Each number is 200 + 40 x the weight over its row's rms, rounded and kept within 0 to 999. Layers, rows and columns count from 0. The size before them is the row's rms in percent of the matrix's.

# layer 5 attention key, 256x128, rms 0.102, rows 215-255, columns 0-63
111,177,90,285,207,232,176,194,208,185,177,102,189,199,181,184,170,160,166,226,243,209,201,209,206,253,175,176,223,216,171,189,215,234,217,207,201,179,272,204,100,146,184,237,233,225,204,241,218,165,186,229,179,210,169,209,225,166,224,146,240,266,145,214,209
112,217,243,159,153,236,99,169,201,211,198,267,311,186,211,229,144,183,232,202,217,259,256,172,151,186,198,231,149,174,222,249,193,142,230,217,204,160,167,198,232,210,232,218,180,173,169,275,261,210,212,237,199,209,211,181,161,193,231,123,186,198,168,205,189
099,216,199,218,220,172,99,220,154,162,244,211,291,175,135,206,152,188,203,221,157,237,213,221,184,292,209,181,207,213,189,159,186,180,252,200,243,168,226,267,202,198,224,225,203,108,177,219,163,228,190,242,215,201,120,206,149,185,215,221,202,251,195,214,173
112,211,239,220,183,126,127,228,278,181,242,171,274,198,205,178,164,171,226,176,168,245,203,251,178,203,189,198,175,210,219,214,181,199,216,209,229,141,177,260,170,184,258,230,206,162,173,232,132,238,163,235,215,138,99,175,180,196,228,229,211,283,256,196,145
118,158,182,211,210,158,241,166,229,210,222,206,161,234,248,188,257,163,195,186,103,170,217,230,158,137,209,214,235,216,221,181,221,242,181,236,215,265,141,232,259,222,153,99,137,247,175,162,212,155,226,160,182,203,199,198,186,243,159,246,226,210,262,155,184
096,204,175,224,217,213,141,197,226,184,250,163,255,224,166,201,190,164,194,185,204,215,180,201,194,276,191,162,155,201,174,128,193,239,218,167,238,153,236,229,136,115,192,246,207,197,206,177,149,186,154,225,220,153,114,154,195,175,217,271,246,228,177,210,165
121,169,269,138,178,171,163,197,270,164,158,191,194,233,241,220,183,202,262,177,185,263,193,221,179,248,200,198,98,245,277,137,212,196,123,202,185,190,238,230,199,155,193,213,223,253,209,91,146,200,217,203,256,206,263,147,161,203,236,251,208,264,180,198,154
101,257,184,143,194,227,111,161,169,218,218,208,298,192,180,222,185,174,273,188,262,215,209,162,146,217,207,177,93,189,178,174,188,180,214,224,242,101,229,201,225,180,196,246,167,157,188,234,180,187,201,268,252,212,168,155,168,218,210,163,249,181,161,188,176
123,220,309,156,227,169,221,196,196,214,235,253,188,207,177,157,213,190,199,190,210,145,178,267,241,224,176,226,200,150,198,310,180,201,196,180,229,144,136,126,250,262,204,181,197,199,236,242,246,164,199,166,246,191,189,181,168,220,185,230,235,108,242,185,169
129,168,126,195,238,121,206,229,213,198,272,120,228,272,173,156,207,177,249,194,122,189,239,211,233,182,143,189,191,184,177,190,224,267,157,213,238,118,231,172,190,167,253,167,173,247,159,152,189,206,177,217,229,154,135,235,188,181,206,260,218,204,297,171,228
116,196,199,170,178,268,196,180,180,201,196,278,222,165,225,236,239,159,124,105,129,163,180,213,232,298,196,278,219,212,178,277,214,197,199,183,222,229,213,212,178,257,238,139,208,216,193,158,225,157,192,171,172,159,257,208,198,239,237,203,158,255,259,226,181
110,146,192,169,145,255,208,174,148,220,158,208,207,158,187,255,227,240,207,231,208,231,188,212,187,168,232,192,180,191,231,215,213,165,232,261,181,257,179,251,216,256,248,203,213,242,180,176,243,196,216,169,157,171,233,182,191,211,198,199,224,229,176,196,221
131,210,212,161,200,209,139,223,123,190,189,250,254,243,213,199,162,150,217,173,171,201,208,207,183,239,211,209,182,172,160,205,193,189,173,271,252,132,191,168,236,260,249,161,205,154,211,186,278,239,170,197,229,128,182,270,132,192,208,207,218,234,249,224,198
124,202,170,190,215,170,126,229,130,167,190,159,257,255,167,267,175,208,259,198,139,150,190,161,200,319,216,138,217,128,174,196,203,229,158,237,251,200,238,228,243,205,218,164,138,194,179,182,176,192,182,230,223,160,160,239,185,237,166,244,285,221,243,170,159
115,169,250,236,173,204,184,184,248,149,207,272,167,219,263,199,149,168,210,240,182,199,147,260,191,136,194,281,286,244,198,232,196,148,240,228,169,229,199,173,161,203,211,180,201,199,143,242,233,239,193,187,204,175,212,218,204,242,167,212,126,151,174,243,273
112,263,149,219,267,148,167,210,142,191,223,202,243,209,152,206,203,168,191,214,166,197,218,190,221,253,216,146,235,142,169,143,195,275,242,225,227,208,163,245,269,213,168,169,145,151,204,220,217,200,206,233,184,182,143,201,147,210,177,197,227,216,230,176,190
126,215,203,262,218,257,155,193,249,238,186,226,219,160,198,154,235,214,156,171,321,312,203,211,243,195,183,193,154,220,156,154,218,242,215,147,200,188,254,154,162,172,129,272,200,183,231,213,240,221,101,179,228,200,168,188,208,154,181,163,138,218,177,269,222
104,173,226,171,220,147,156,153,168,188,274,291,186,208,177,247,165,205,302,235,187,134,186,225,175,158,229,168,114,190,198,166,233,174,177,223,183,174,220,172,262,212,264,181,214,158,226,221,174,214,182,239,226,156,168,191,110,209,164,336,255,196,161,208,211
126,175,184,203,175,140,229,271,198,194,194,159,261,249,183,231,211,199,188,186,121,176,238,226,193,203,215,197,221,187,159,243,246,240,153,202,203,245,192,257,206,201,238,148,207,188,225,140,164,144,231,218,169,156,191,242,203,172,288,172,209,241,269,229,147
134,141,207,227,241,161,271,191,186,172,192,202,147,256,207,181,233,202,173,144,185,165,151,260,261,258,171,196,218,225,175,159,219,283,183,282,199,175,191,123,177,163,247,136,177,263,160,191,216,199,186,195,236,170,188,194,162,207,152,277,246,187,196,202,247
107,266,185,150,173,216,255,211,202,239,197,289,196,130,208,241,213,195,128,231,220,141,216,166,169,207,232,185,156,180,202,263,196,180,150,209,155,259,129,193,234,260,200,216,204,204,220,146,198,232,208,188,188,202,296,220,221,195,185,149,183,155,233,152,217
124,251,197,121,214,233,198,175,232,259,247,235,243,252,177,189,183,190,195,151,221,204,197,194,197,209,193,153,97,183,223,158,195,222,171,158,237,93,212,164,208,199,192,240,170,186,223,179,207,182,176,220,218,168,169,191,182,236,168,160,122,176,297,206,218
103,206,251,225,228,170,145,222,240,221,237,243,287,199,203,133,177,153,221,189,183,272,242,188,165,175,204,231,124,208,181,200,181,161,185,211,286,104,217,195,195,160,269,262,220,136,229,187,195,257,203,212,213,159,102,191,205,147,230,232,199,231,203,260,197
130,220,164,179,120,263,137,173,136,187,209,206,203,219,198,233,225,199,180,204,237,161,183,206,229,269,240,123,250,248,180,215,201,212,239,297,209,143,192,154,174,199,181,158,168,195,195,251,249,162,244,203,218,227,208,172,155,219,157,215,310,197,114,209,182
132,170,160,99,217,242,205,190,156,223,213,189,242,203,141,160,236,242,119,187,226,187,206,203,205,212,206,119,165,213,222,195,196,246,148,250,204,160,240,146,183,246,201,168,203,246,192,131,248,164,253,235,173,215,208,202,180,186,163,200,176,189,269,104,212
119,210,232,218,224,204,92,196,235,243,201,257,294,166,219,104,176,231,214,234,193,258,244,203,152,130,200,246,154,175,181,193,119,145,177,168,178,200,174,163,257,215,242,261,234,137,220,230,179,276,163,226,200,173,151,203,194,173,209,148,137,214,166,171,201
101,146,250,142,222,180,277,205,251,184,163,223,143,209,214,162,155,202,217,178,280,187,136,216,173,145,172,224,113,169,238,236,188,171,174,221,96,233,219,155,193,241,195,237,225,212,185,177,225,196,165,192,241,220,258,212,248,227,196,153,167,76,237,229,200
108,130,254,221,212,128,262,220,200,157,195,188,134,226,191,144,169,254,271,242,188,160,173,208,191,124,170,189,266,185,207,219,199,173,186,237,112,284,197,167,255,236,210,156,235,230,176,212,183,227,225,162,226,209,244,220,196,200,172,210,212,102,186,206,234
119,199,151,160,133,256,228,201,171,238,193,174,116,165,234,209,258,232,132,178,215,230,205,242,231,185,208,209,214,248,207,285,234,218,164,198,183,188,189,129,111,234,203,166,231,251,195,144,267,173,203,150,176,228,259,195,231,236,200,185,169,229,244,157,232
108,176,141,167,149,213,270,180,182,222,187,153,142,217,195,257,250,241,217,230,195,189,232,176,211,152,210,134,274,186,212,223,237,225,145,230,148,249,193,225,209,222,178,160,173,230,173,136,221,149,279,166,173,238,275,210,185,211,176,158,229,208,225,171,182
114,225,201,135,240,242,200,181,200,208,186,199,263,176,138,266,218,218,265,171,169,251,251,174,218,119,161,202,281,230,200,181,182,230,247,208,206,170,202,206,180,209,226,164,132,158,195,230,201,158,231,211,181,211,220,232,194,187,254,130,130,223,255,220,197
130,179,118,187,163,252,145,205,202,219,175,113,196,230,186,186,219,182,212,150,314,284,238,172,214,168,143,139,175,222,190,162,217,248,193,167,166,162,237,140,53,132,149,232,210,223,173,161,255,165,167,179,202,240,216,195,250,191,220,161,203,197,190,204,220
107,193,234,249,213,189,305,210,209,177,219,253,166,157,158,228,212,214,173,242,201,124,202,201,187,144,185,201,268,169,193,252,218,175,165,197,163,291,152,228,243,245,216,167,199,236,203,191,193,188,258,168,208,237,250,200,238,175,168,177,206,115,167,223,228
110,198,198,229,226,149,139,250,215,184,213,190,228,227,208,168,175,155,249,212,98,245,195,263,232,231,190,230,194,183,204,185,202,212,189,190,269,139,204,186,212,152,257,183,236,187,231,215,199,249,186,183,193,171,110,177,166,221,188,293,240,259,270,171,176
130,248,133,185,191,275,121,184,174,233,186,160,221,188,171,229,209,138,155,154,185,263,219,218,284,292,223,205,220,207,147,177,216,240,162,140,257,182,223,241,163,144,152,171,185,197,227,165,206,163,225,122,185,186,197,193,188,225,244,168,207,358,216,226,202
094,228,217,218,227,192,96,167,209,174,248,196,274,221,172,215,164,179,221,167,181,211,213,236,195,268,209,141,141,205,165,121,193,239,223,217,254,126,243,224,154,132,203,193,173,128,182,193,172,201,188,260,213,158,126,173,156,206,199,250,208,240,195,231,227
106,108,182,164,182,202,298,218,216,194,199,141,117,233,237,187,232,208,212,199,201,152,137,223,163,114,199,180,246,240,195,217,223,242,144,280,116,237,219,157,232,228,174,178,178,231,197,177,213,178,208,184,213,200,228,256,175,222,157,240,223,134,229,174,233
117,222,179,135,183,201,153,197,166,248,182,210,203,189,190,312,205,153,274,201,160,219,236,176,156,237,224,216,139,176,169,289,223,226,188,216,132,205,175,179,205,199,201,198,190,101,230,179,200,157,248,212,178,213,245,230,138,238,225,132,256,221,224,155,206
117,206,189,182,182,182,154,200,153,240,185,218,215,196,195,212,216,204,212,168,103,189,248,167,228,252,175,268,230,181,231,182,212,204,224,136,227,251,168,226,245,272,226,150,186,222,186,177,213,192,211,228,152,169,224,148,209,210,249,180,154,243,201,185,178
134,175,215,245,184,144,177,148,197,142,133,193,141,190,249,221,140,283,236,146,224,188,144,231,172,215,220,209,171,209,221,234,213,173,216,235,121,272,230,232,181,182,234,200,236,174,208,198,168,209,156,214,189,188,202,269,182,129,218,249,222,175,121,282,180
128,233,137,156,197,200,254,226,219,247,167,178,175,257,247,232,282,165,223,150,119,193,241,184,203,165,190,225,202,152,189,188,238,267,167,138,204,200,175,153,179,225,207,183,209,254,215,106,259,181,161,153,191,190,242,240,234,266,227,136,166,236,320,174,202
# layer 5 attention query, 256x128, rms 0.117, rows 216-255, columns 0-63
131,164,163,188,178,223,163,147,215,213,218,245,232,158,209,173,174,147,188,244,179,293,208,209,172,180,215,186,164,268,219,253,192,181,192,154,289,172,171,162,199,271,215,231,205,184,167,214,232,277,269,218,179,142,184,220,148,259,223,227,199,215,153,188,199
124,196,236,268,202,174,219,189,238,327,225,169,193,224,165,211,172,172,188,192,178,201,223,165,196,247,189,211,157,150,214,206,215,274,189,238,208,214,185,213,264,197,221,204,166,190,172,271,189,252,255,197,108,165,203,194,216,155,230,216,249,210,128,286,194
126,158,223,239,188,208,196,193,191,306,212,145,180,256,203,221,216,189,185,196,173,176,213,286,90,218,191,277,154,159,210,238,175,206,130,207,236,207,228,245,219,146,191,162,240,206,265,221,206,220,191,156,179,240,176,181,209,150,237,221,224,206,191,226,203
119,156,146,165,167,167,208,184,137,168,216,215,192,220,226,147,195,193,206,191,129,124,185,305,198,236,222,236,285,254,211,158,217,178,185,171,222,186,120,228,194,182,260,162,224,204,214,200,201,147,250,217,276,178,205,194,206,197,163,244,153,195,215,139,201
126,202,227,207,192,229,254,239,193,257,174,166,134,251,181,193,235,268,152,251,212,138,180,208,165,238,240,196,185,141,195,195,199,217,193,246,183,248,251,242,212,152,134,195,231,215,207,175,106,152,170,192,194,270,197,179,229,154,163,156,201,218,222,190,153
110,231,223,225,206,136,186,162,230,259,210,152,178,204,218,210,116,193,186,224,253,157,207,243,187,241,159,286,149,150,164,195,194,226,172,203,234,232,206,262,74,179,170,192,226,185,184,202,237,201,193,159,197,209,131,181,240,156,168,188,130,247,221,227,198
134,255,265,163,237,218,173,198,270,163,275,216,273,209,194,186,197,222,153,279,191,203,185,123,194,247,219,145,208,224,166,236,219,167,249,187,236,209,193,176,177,184,182,263,145,165,206,223,212,211,234,255,149,144,182,239,135,226,115,154,212,199,173,224,223
102,215,202,201,242,191,261,171,190,91,135,212,153,216,257,206,188,170,186,221,147,200,222,186,201,199,223,179,171,267,181,152,150,160,185,104,207,194,214,72,243,142,245,250,196,265,253,169,183,228,164,204,245,159,238,203,107,279,168,283,174,149,220,184,221
138,210,191,231,263,121,247,245,173,261,232,176,230,279,179,232,320,205,186,145,117,139,171,202,254,153,231,208,249,216,262,128,178,243,145,286,170,171,225,158,224,149,188,165,233,174,232,170,233,169,132,228,178,211,145,189,181,211,216,207,159,237,232,178,180
123,201,193,204,151,202,200,149,94,192,153,180,155,158,193,196,179,156,213,243,192,246,214,228,242,227,251,168,242,230,149,138,205,185,133,148,197,195,59,200,266,253,209,202,183,229,229,213,252,243,206,162,220,162,217,203,214,209,223,185,188,266,216,201,184
111,206,208,155,154,195,160,130,201,250,255,187,207,177,185,161,138,173,215,163,212,251,224,208,189,215,191,200,208,214,160,267,181,178,157,233,244,190,104,248,144,179,134,127,251,143,168,224,206,197,200,205,215,249,216,194,248,144,270,201,177,210,212,230,147
147,235,205,205,242,175,194,150,106,206,235,208,209,222,151,254,228,151,189,186,155,232,265,230,307,205,190,148,187,229,150,237,160,213,180,216,230,180,105,73,205,222,245,194,191,177,129,204,287,230,143,227,167,156,213,203,180,247,236,228,162,196,247,222,202
122,279,174,194,250,179,205,194,160,178,213,147,190,212,177,274,242,207,181,217,185,84,199,232,251,244,240,198,261,227,163,149,269,235,220,306,176,189,164,225,206,189,215,123,180,161,126,226,184,144,243,223,181,185,181,226,145,183,235,152,231,219,122,211,254
108,135,198,233,232,213,182,214,144,212,127,195,199,176,165,193,195,167,211,177,196,279,246,228,189,196,278,215,212,201,217,222,185,177,278,202,190,190,172,197,220,211,285,206,235,220,143,251,230,282,177,167,226,251,183,223,222,187,237,273,246,215,158,246,145
120,234,154,190,257,199,232,208,156,155,239,237,217,236,194,195,230,187,192,212,126,82,206,179,262,219,168,155,242,244,134,173,215,212,211,197,194,229,209,147,238,238,243,149,142,217,231,177,205,111,255,207,215,144,197,261,174,223,171,200,223,175,212,169,258
128,167,194,226,204,252,186,271,208,204,174,224,181,215,187,142,181,220,205,240,202,291,160,179,197,158,153,218,219,206,209,161,127,199,277,166,178,224,233,176,135,156,214,213,307,198,221,195,267,184,187,205,165,257,236,185,222,191,253,222,195,228,201,186,213
106,250,267,178,160,85,190,200,158,177,163,140,226,253,158,251,217,261,190,211,134,187,235,157,198,307,222,248,232,171,232,197,201,168,212,192,245,193,197,223,271,144,147,257,175,176,128,188,167,159,147,230,203,212,225,253,179,200,184,231,217,139,149,222,165
130,200,145,223,224,167,175,180,184,321,206,158,174,203,182,263,216,183,212,195,173,164,197,203,187,200,171,256,190,176,219,243,187,248,90,258,170,189,200,229,250,222,218,176,198,169,156,206,233,182,231,159,132,163,204,210,236,229,226,147,215,254,224,164,205
127,255,187,185,185,129,220,172,89,131,184,184,153,266,243,237,169,198,207,206,150,156,198,260,279,213,293,163,279,222,162,178,195,215,194,235,186,199,208,129,200,182,208,160,250,230,186,141,284,151,97,165,264,228,193,266,190,206,202,284,150,211,264,211,172
126,226,221,187,219,173,241,148,174,221,219,147,241,167,159,165,213,238,218,196,205,173,272,132,209,149,143,223,172,176,186,229,212,122,213,196,206,176,186,229,213,325,169,195,177,190,227,206,241,157,259,196,117,160,179,251,181,242,212,154,209,170,164,209,184
132,270,174,147,260,216,206,215,152,175,224,197,289,151,240,119,291,207,180,242,210,194,268,131,268,195,171,159,115,182,156,218,191,165,231,146,210,190,148,105,191,198,173,265,187,209,286,178,246,227,161,231,215,139,179,169,212,227,222,208,220,205,264,159,203
109,213,244,278,207,190,216,210,196,281,256,207,220,225,177,189,231,202,188,181,149,238,210,231,168,182,156,239,168,183,227,228,154,207,201,148,172,224,170,128,219,223,198,220,238,204,188,236,241,273,93,235,168,191,183,194,184,218,202,210,145,180,254,207,211
125,153,191,151,156,235,181,147,173,84,151,177,179,201,266,251,138,183,195,221,222,204,182,218,197,223,231,140,263,235,150,199,224,200,211,246,238,206,203,169,179,143,181,201,235,231,150,188,189,125,191,243,239,168,253,213,166,193,212,228,180,218,212,140,196
124,239,212,203,244,135,229,155,242,176,239,236,197,193,256,195,157,168,193,206,233,160,218,138,287,151,204,155,209,247,197,205,244,195,175,215,216,200,104,124,189,187,141,209,203,197,230,137,311,112,158,223,213,151,201,215,179,225,188,160,178,208,248,186,213
105,182,250,268,235,210,235,239,251,259,270,225,190,217,175,219,185,158,201,201,201,234,200,205,162,168,131,238,159,194,252,230,174,177,298,130,239,168,214,195,219,236,188,248,190,184,223,168,223,226,159,189,111,201,200,212,200,243,182,191,191,157,201,285,241
128,253,248,193,259,183,185,216,203,237,219,194,210,180,206,181,202,212,220,226,263,264,254,160,210,151,212,242,143,210,204,248,186,177,171,194,211,175,167,155,113,180,190,220,270,190,223,189,236,304,150,212,175,218,165,167,142,159,189,230,175,212,184,240,232
132,192,210,234,300,141,220,239,251,225,176,198,178,212,180,273,213,177,213,151,223,218,158,172,198,167,212,271,200,212,236,233,176,211,263,309,173,191,226,191,178,138,195,224,162,153,137,213,160,248,171,222,175,274,177,245,149,151,149,261,217,162,152,229,202
147,148,202,146,134,210,221,160,208,163,152,206,199,178,218,178,180,154,200,149,243,217,197,183,248,145,192,178,195,223,212,153,187,189,135,156,231,175,218,169,197,200,149,184,270,234,250,184,238,157,174,186,268,151,255,139,224,196,276,206,136,222,275,184,164
127,175,130,112,164,194,130,204,272,196,185,200,262,167,231,200,207,174,214,168,238,138,149,153,188,175,168,185,197,245,223,188,240,202,210,243,214,182,207,197,154,204,151,143,194,176,210,190,195,92,240,266,232,160,209,190,177,223,230,149,157,211,238,71,215
131,220,170,186,225,217,79,183,182,206,160,259,272,214,203,174,182,119,218,158,181,263,217,179,231,228,197,166,200,234,160,195,219,223,170,156,219,184,183,177,241,199,244,191,168,154,235,172,303,177,246,234,211,151,172,178,182,244,212,144,249,293,244,156,204
135,177,206,176,199,241,199,242,262,214,169,237,207,184,204,209,207,207,195,195,236,243,132,192,269,140,191,181,175,233,231,188,211,238,171,269,190,214,316,184,142,191,154,175,276,193,222,172,219,166,193,210,207,182,186,127,175,139,219,128,123,282,282,195,192
138,186,217,227,272,87,195,239,248,237,167,193,204,186,211,177,158,248,238,201,146,175,173,149,150,163,231,254,227,206,224,216,175,168,220,221,133,217,218,194,214,267,199,202,138,185,181,209,171,212,235,231,133,213,171,325,162,222,176,195,243,136,165,179,199
126,203,260,230,184,168,253,192,174,186,200,127,205,254,211,204,256,200,177,157,127,123,233,260,212,216,191,189,213,197,242,128,196,220,188,157,227,212,222,236,249,196,190,181,186,251,165,259,143,214,144,204,234,146,184,188,201,154,256,227,172,193,201,192,183
142,165,139,205,113,251,166,188,168,194,147,169,188,138,246,241,236,179,205,169,189,192,195,216,239,236,126,169,201,213,178,150,208,222,174,127,216,205,208,221,161,226,214,167,243,204,213,177,232,179,181,206,206,133,279,179,257,179,275,141,137,280,274,182,171
127,234,137,189,239,194,230,226,59,244,227,233,205,249,173,226,221,204,152,235,203,115,216,153,259,283,198,166,208,206,146,179,217,204,249,268,202,240,189,209,246,174,192,181,182,229,207,151,246,221,111,205,223,181,176,268,224,156,132,170,226,215,246,214,147
130,247,180,195,212,144,182,234,202,151,176,214,193,269,168,208,229,227,212,183,230,191,220,160,266,169,239,228,266,197,238,222,163,204,235,292,192,183,145,137,91,101,221,150,272,181,180,193,224,135,153,189,235,304,203,163,211,163,176,215,162,204,232,132,208
127,232,182,125,126,220,166,158,197,208,179,166,241,231,159,248,201,188,200,211,265,178,235,139,229,246,154,157,184,239,182,231,218,188,176,218,269,177,217,195,197,265,253,178,198,193,145,249,224,169,224,176,170,148,240,239,177,232,203,118,206,239,237,195,167
114,212,152,243,195,221,217,150,164,181,248,200,184,122,183,240,189,167,210,196,164,231,178,261,226,228,192,197,164,198,187,130,200,222,145,133,184,186,201,268,247,216,188,210,193,173,302,209,143,206,263,133,221,147,192,189,247,221,195,235,187,243,192,234,188
119,167,209,235,161,206,173,235,157,203,236,206,145,250,122,274,159,168,236,233,234,226,172,226,204,231,226,272,231,169,181,170,194,236,191,267,218,190,156,293,171,171,184,155,254,213,162,173,198,238,113,144,265,253,214,205,239,178,129,231,180,183,138,297,252
137,167,228,161,243,190,222,219,158,215,228,208,238,202,185,180,240,184,203,197,173,165,198,253,288,137,169,162,176,222,230,208,168,185,100,158,193,144,226,144,212,213,239,174,184,194,229,200,248,164,252,202,191,117,160,163,201,250,248,157,160,218,296,156,162
# layer 5 attention value, 256x128, rms 0.0828, rows 192-205, columns 0-63
110,140,258,195,227,207,207,215,167,224,168,127,178,182,202,214,215,207,221,255,209,261,176,157,213,187,107,172,206,233,218,178,116,203,162,220,168,185,140,106,231,231,172,238,186,256,185,234,198,270,175,228,152,212,210,138,227,200,170,173,118,187,186,174,221
090,158,161,232,203,198,229,248,123,245,169,174,232,148,159,224,247,210,217,211,167,165,164,264,130,199,169,144,231,179,239,198,214,235,225,187,135,162,142,185,286,216,119,191,199,164,220,193,208,239,188,231,107,236,177,164,173,161,247,233,288,177,197,160,155
090,192,184,212,214,196,266,118,172,239,184,191,220,158,212,192,159,152,259,200,219,226,257,243,202,241,172,166,129,187,180,213,220,285,150,144,174,227,173,156,221,238,168,191,181,197,175,208,186,284,173,187,146,143,168,194,139,190,146,244,236,135,221,154,237
106,200,193,193,268,189,207,140,218,149,157,161,205,281,201,220,301,174,199,185,181,119,176,200,257,180,259,122,146,365,196,235,211,211,215,240,200,185,194,139,217,229,151,177,193,182,195,182,189,178,193,189,209,218,187,194,184,250,196,262,244,166,253,131,210
104,228,192,255,123,188,216,278,180,235,170,254,218,191,193,192,188,221,222,206,194,186,155,250,222,231,208,222,183,201,254,209,164,196,160,148,242,162,195,200,242,223,271,195,256,220,207,181,196,146,243,196,154,111,249,186,184,226,203,216,275,175,273,123,155
107,176,173,196,265,212,219,153,184,109,154,104,187,172,208,187,175,170,195,175,204,185,250,228,157,232,159,136,148,280,191,184,218,205,215,199,131,264,182,196,253,210,219,208,94,216,168,221,161,226,142,251,173,145,189,212,134,242,226,148,246,171,221,159,264
115,115,249,259,177,259,171,178,140,194,175,261,157,165,224,225,207,225,213,178,196,225,231,330,119,176,188,198,221,174,253,129,107,209,212,153,193,203,184,195,211,176,273,170,253,210,186,201,180,223,190,172,204,222,178,224,223,228,241,209,187,187,244,141,214
107,159,224,216,122,244,193,254,244,233,152,238,198,209,203,183,199,204,207,176,183,235,162,212,291,253,248,238,205,234,221,203,199,257,200,190,186,181,158,174,185,212,138,189,198,202,202,204,187,214,209,158,174,129,222,314,236,262,186,251,290,166,208,147,151
121,250,213,235,197,231,197,200,244,163,192,220,215,260,263,203,204,212,214,205,179,198,242,140,236,160,244,128,177,249,179,219,209,201,193,222,161,184,185,126,174,161,214,212,168,202,205,151,210,204,169,267,79,152,202,117,77,269,197,278,223,173,245,180,219
117,180,162,212,214,218,222,241,151,143,185,166,208,154,234,254,157,150,212,255,220,228,254,195,151,221,240,191,209,129,224,140,190,223,188,141,136,214,252,181,267,138,133,219,167,238,188,153,197,247,213,240,176,267,187,215,155,243,220,269,152,167,189,185,148
113,216,170,145,188,240,205,161,203,238,141,196,198,236,230,188,219,158,219,145,141,206,141,246,177,181,216,144,220,299,219,206,199,215,204,196,224,189,212,181,219,249,207,238,176,197,196,195,199,270,187,306,158,169,182,218,141,176,212,279,267,206,253,170,167
114,159,105,113,178,183,206,231,232,152,212,216,205,202,266,242,240,180,209,277,221,139,121,165,254,217,156,139,176,206,163,209,261,151,218,164,230,215,298,190,192,190,238,219,143,282,263,194,162,222,226,267,203,167,215,135,207,193,151,171,197,192,252,202,200
123,207,320,234,183,211,184,208,217,249,137,90,173,253,183,162,189,194,190,169,196,164,170,225,222,242,220,108,191,248,143,196,204,214,191,243,227,225,142,208,186,242,184,211,194,136,231,236,192,88,150,204,191,159,223,154,220,185,248,108,233,192,193,195,214
088,201,195,58,205,254,149,144,217,144,234,246,207,220,252,172,220,202,146,170,206,216,185,186,197,234,246,170,166,179,126,265,198,148,233,213,260,229,258,246,88,195,278,215,169,174,229,182,176,241,203,216,232,187,171,232,200,143,218,184,175,214,151,225,220
# layer 5 attention output (transposed), 256x128, rms 0.0764, rows 192-205, columns 0-63
117,173,201,263,251,200,194,175,247,222,157,146,182,241,195,237,190,193,230,249,266,152,147,235,186,303,223,166,229,232,187,204,201,190,256,222,243,255,204,210,170,128,244,160,248,194,208,160,205,143,154,173,182,220,196,223,174,261,186,228,139,269,168,230,200
094,221,225,220,220,198,66,183,208,156,194,192,163,258,175,233,235,234,124,198,244,203,182,165,155,312,233,187,190,220,204,183,232,208,286,254,280,243,173,231,160,173,197,228,161,176,235,208,214,166,248,244,222,263,123,191,136,189,215,195,190,201,166,206,220
099,207,178,262,217,160,161,203,198,185,211,141,161,213,201,202,226,233,105,213,246,111,164,191,190,143,205,186,226,183,218,99,198,215,158,258,132,242,297,222,179,188,300,160,257,223,120,152,196,139,166,236,161,233,172,228,237,200,193,205,190,187,185,234,167
114,168,275,223,213,151,129,226,281,179,243,240,114,220,200,226,147,256,149,205,190,227,164,174,140,245,195,280,245,199,204,224,170,229,189,186,234,224,172,200,159,150,175,171,240,201,277,235,176,250,209,244,239,226,210,198,159,193,207,225,232,244,201,196,171
099,245,160,161,220,200,273,192,165,195,215,161,161,210,158,189,219,232,79,148,177,155,176,183,205,222,208,183,217,215,165,261,238,197,238,278,151,189,159,157,241,195,202,220,130,168,176,227,152,199,217,233,206,182,215,214,213,203,179,203,217,203,209,209,219
115,155,194,203,204,189,150,295,260,221,226,214,233,217,243,139,219,205,208,208,205,251,219,143,49,117,196,175,213,177,210,208,200,263,218,195,130,286,196,198,140,240,200,145,255,265,184,183,163,208,205,203,222,189,144,258,208,145,207,185,181,138,231,186,174
119,230,209,260,195,194,211,169,174,134,205,249,201,235,213,158,213,217,252,184,208,121,232,206,184,256,204,103,147,141,173,193,236,203,213,279,196,166,138,198,144,186,208,183,165,179,194,166,254,204,186,235,198,189,197,168,182,226,185,145,224,192,205,165,183
107,253,171,201,214,161,252,228,163,156,185,248,128,190,223,224,257,220,250,150,153,94,184,152,206,162,159,237,177,186,183,180,161,257,149,254,147,212,250,161,205,188,219,190,204,197,239,188,216,178,198,206,222,163,226,134,228,231,212,174,174,195,258,217,234
123,165,143,222,170,119,135,208,215,255,253,119,202,178,232,196,164,210,203,165,142,196,228,253,166,201,200,233,220,230,204,162,151,222,158,256,184,242,159,270,159,163,175,220,289,163,203,164,185,147,196,171,234,184,200,244,211,188,228,213,176,271,210,159,232
119,175,185,192,223,175,105,210,198,228,186,216,259,191,169,261,202,236,174,179,197,194,190,101,138,213,164,213,197,257,171,125,249,270,164,229,212,238,187,239,148,210,169,183,224,151,133,173,211,128,291,261,197,246,180,225,147,178,176,117,228,204,199,205,198
119,221,195,267,254,202,128,211,192,195,244,171,210,169,176,240,189,195,125,152,227,164,202,126,189,276,211,196,138,185,199,173,153,239,223,334,208,202,156,270,150,205,227,179,294,152,258,160,225,217,159,222,206,227,126,187,227,213,201,194,181,262,228,235,195
124,225,274,197,209,195,217,165,196,275,238,118,214,223,120,263,168,251,211,201,147,256,209,198,159,201,236,263,160,237,204,206,207,205,194,215,199,222,192,142,141,197,178,192,249,148,162,240,187,200,227,227,258,153,118,221,182,180,169,233,159,215,184,276,154
113,216,196,160,245,176,174,246,252,211,204,211,190,207,230,131,195,218,293,189,201,264,212,220,139,198,165,201,183,161,252,230,171,199,261,150,152,202,215,148,220,169,227,211,188,226,279,220,175,195,137,138,231,180,171,260,235,164,197,239,217,178,198,176,207
091,248,238,215,193,238,257,225,174,270,212,225,177,150,223,158,178,181,356,200,144,209,261,185,202,120,158,256,134,212,223,229,161,187,169,163,107,215,181,170,204,286,204,220,222,173,222,189,204,248,149,199,183,200,241,155,240,203,205,195,144,175,227,231,182